{
  "bias": "qkv",
  "init": "normal",
  "optimizer": "cautious_adamw",
  "schedule": "wsd",
  "decay_shape": "linear"
}
Each number is 128 + 32 x the weight over its row's rms, rounded and kept within 0 to 255. Layers, rows and columns count from 0. The size above them is the row's rms in percent of the matrix's.

# layer 3 attention output (transposed), 160x160, rms 0.0678, rows 94-95, columns 0-79
size [ 81 100]
[[149 100 143  85  79 139 134 104 163 102  58  92 112 188 128  93 131 113  50 178 167 166 121 111  68  97 132 123 121 146 152 109 176 110  53 131 109 151 121 168 110  60 125 148 114 112 124 116 147  73 122 136 127 174 162 130 105 103  90 146  90 116  81 155 133 118 147 129  98 144 115  96 138  90 120 134 150  47  97 129]
 [160 128 138 142 116 141  90 146 157 125 137  91 120  92  95 107 129 150 124 104 150 120 134 135 133  49 111 115 143  90 112  94 137 159 127 127 115  76  87  93  61 141  67  66 140  96 152  71 140 104 173 160  95 125 102 100 120  97 149 122  83  72 137 104 136 132 106 111 119 120 191 169 241 121 143 104  91 185 155 102]]
# layer 3 attention value, 160x160, rms 0.0524, rows 95, columns 0-79
size [ 98]
[[125 107 115  71 158  53 103 121  83  97 113 135 116 141  99 152  84 117  77 111 115 111 106 173 127 182 153 148 128 177 123 123 103 120 139 104 199 179 179 146 119 106 143 128 106 121  89 124 120 142 132 138 129 147 131 115 111 101 170 135 132 159 151 120 146  76 139  97 165 130 186 209 109 131 123 170 130 125 188 105]]
# layer 3 attention query, 160x160, rms 0.0619, rows 96-102, columns 0-79
size [ 90  82 126 103  78 114  95]
[[ 81 100  49 118  74 156 161 143  96 167 110 174 101 151 144  78 171 121 101 102 184 123 125 114 137 109 128 143  98 107 145 125 177 127 124 109 120  66 170 143 136 111 125 122  91  99  74  53 174 163 137 131 154  77 126 108  85 138  69 111  95 230 122 168 133 119  80 102 202  98 119  88 160 104 122  69 163 140 135  67]
 [122 151 145  86 151 149 151  93 119  59 122 150 156 116  87 211 129 180 113 155  97 134 111 153 115 147 146 142  63 118 119 130 141  66 193 114 162 156  93 112 121 127 191 114 128  99 184 121 128 156 153 178  85 132 153 199 168 124 122 119 122 197 117  88  91 154 160 150 121 133  92 129 139 143 131 203 107 115 134  95]
 [ 81 169 125 168 131 124  77 128  90 127  79 117 137 108 137 137  98 106 143 152 163 101 150 148 142 159 151 178 149 149 109 165 103 173  83 106 147 140 114 139 176 152  81 136 117  69 119 186 164 139 134  68 160 103 165 162 158 171 144 141 162 118 130  82 127 126  77 134 176 104 119  73 116 153 127 131 132 136 115 140]
 [122 142 160  89 114 171 161 103 116  76 126 175 122 159 109 139 164 157  85 159 119 141 126 189 148 122 104  98  85 147 117 129 155 170 134 162  82 148 162  67 107 129 146 161 194 117 150 149  98 146 122 145 120 132  89  89 106 155 166 128 135 175 109 108 169 158 138 113  78 124 111 123 161 139 134 109 119 187 142 151]
 [ 78 148 114 123 118 151 175 151 111  99 126  87 182 170 138 138 156 157 132 124  79 132 148 124 105 159  89  87 175 112  92 164  71 138 131 107 145  88 102 156 152 132 137 154 112 142 147  72  68 130  87 108 115 107  53 142 139 119 118  93 101 129 162 133 116  75 146 172 130 145 165 117 166 183 126 138 133 101 134  69]
 [104  77 127 127 181  92 120  49 142 124 124 118  79 143 139 128  59 104 172 105 155  99 112  81 119 163  90 177 115 153  94 146  54 112 172 107 182 136  88 112 154 139  86 117 137  98 185 142 140 163  87 114  85 165 184 156  89  96  98 122 101 125 144 178 140 115 114 128  90 106  83 114 123  98 144 125  90 104 198 158]
 [ 92 132  97  69 168  84 151 162 123 132  68  83 131 155 185 158 103 129 174  99 108 159 137 112 150  60 162 146 116 123 120 148 135 109 100 101  75 126 145 158 148 135  88  91 148  98 110 137 124 151  99 108 176  82 127  82 152 138 118 147 166  89 177  83 123 101 174 139 163 146 165 146 104 136 122 129 134 164 100 164]]
# layer 3 attention key, 160x160, rms 0.0593, rows 96-102, columns 0-79
size [ 80 103 123 100  92  98  93]
[[157  87 102 164 125 181 120 151 143  74 154 182 143 157 116  98  93 166 156  98  97 145  88 103 180 121 132 150 152 117  95 170  69 112 149  76  99 185 140 138 150 146 129 111 118  84 119 150 135 122 165 121 110 153 154 188 178 175 121 131 142 132  98  94  90 136 122 130  91 167 188 167 111 115 165 119  78 129 153  80]
 [122  92 102 140 141 136 137 169 133 103 119 144 112 124 101  87 147 108 149 155 145  73 131 139  87 152 114  96 141  88 151 179 121 110 110 155 167 100 137  52  89 159 152 114 143 135 106 132  19 106 204 102 170  98 130 141  97 141 137 109 126 130 116 166 123 108  96 167 115 154 153 136 152 107  87  78  94 165 181 160]
 [116 141 152 156 103 123  52 144 131 113 117 130 153 133 162 221 114 136  89  94 104 192  87 125  99 145  96 149  98 123 106  70 117 142 126 133 112 139 128 123 153 160 127 117 116  95  89 100 134  93 131 147 139 101 127 131 133 173 105 132 112 114 187  56 150  87  95  92 161 118 131 144 122 109 162 162 161 104 107  72]
 [125 127 109  92 162 153 123 173 145  88 149 129  93  76 118 157 164 115  95 207  88 127 136 129 103 136 165 123 120 139  58 138 128 155 120 186 148  93 121 157 150 187 150 144 119 123 135 125 181 133 103  85 128 118 121 111 229  98 137  84 162 106 132 118 145  98 154 124 151  77 104  99 136  79 168 122 189 138 141 176]
 [136 157  54 155 105  78 192 124 149 143 177 130 110 121 101 128 170 145 138 106  62 109 146 128  88 117 112 112  85 126 169  65 103 137  84 101 118  84 125 104 109 150 126 187  99 166 138 139 135  72 146  87 162 153 183  69 102 102 155 177 146 201 102 140 148 162 116 131 108 114 134 162  95 169 130 117 143 135  69  97]
 [ 66 112 118 117 140 177  80 116 145 103  85 117 141 148 149 123  79 153  88 135 140 126 110  88 182 160  98 182  81  96 108 127  67 125 123 114 150 123 163 109 140 132 112 138 128 116 112 158 140 100 160 145 114 170 157 115  94 131 127 125 187 193  84  78 156 108 109 136  83 138 153 116 130 131 148 104 109 122 118  81]
 [159 102 109 136 127 138 117  84  98 128 140 157 112  96 117 160 245 152  92 116  88 140 138 112  95 159 101 114 163 126  96  77 182 119 152 109 150 111 155 188 121  73 148  83 174 139 151 104 126 143 100 116 115 158 145 182 135 122 112 122 109 147 176 106 160  94 187  89 165  71 121  59 111 116 132  55 145 107 144 164]]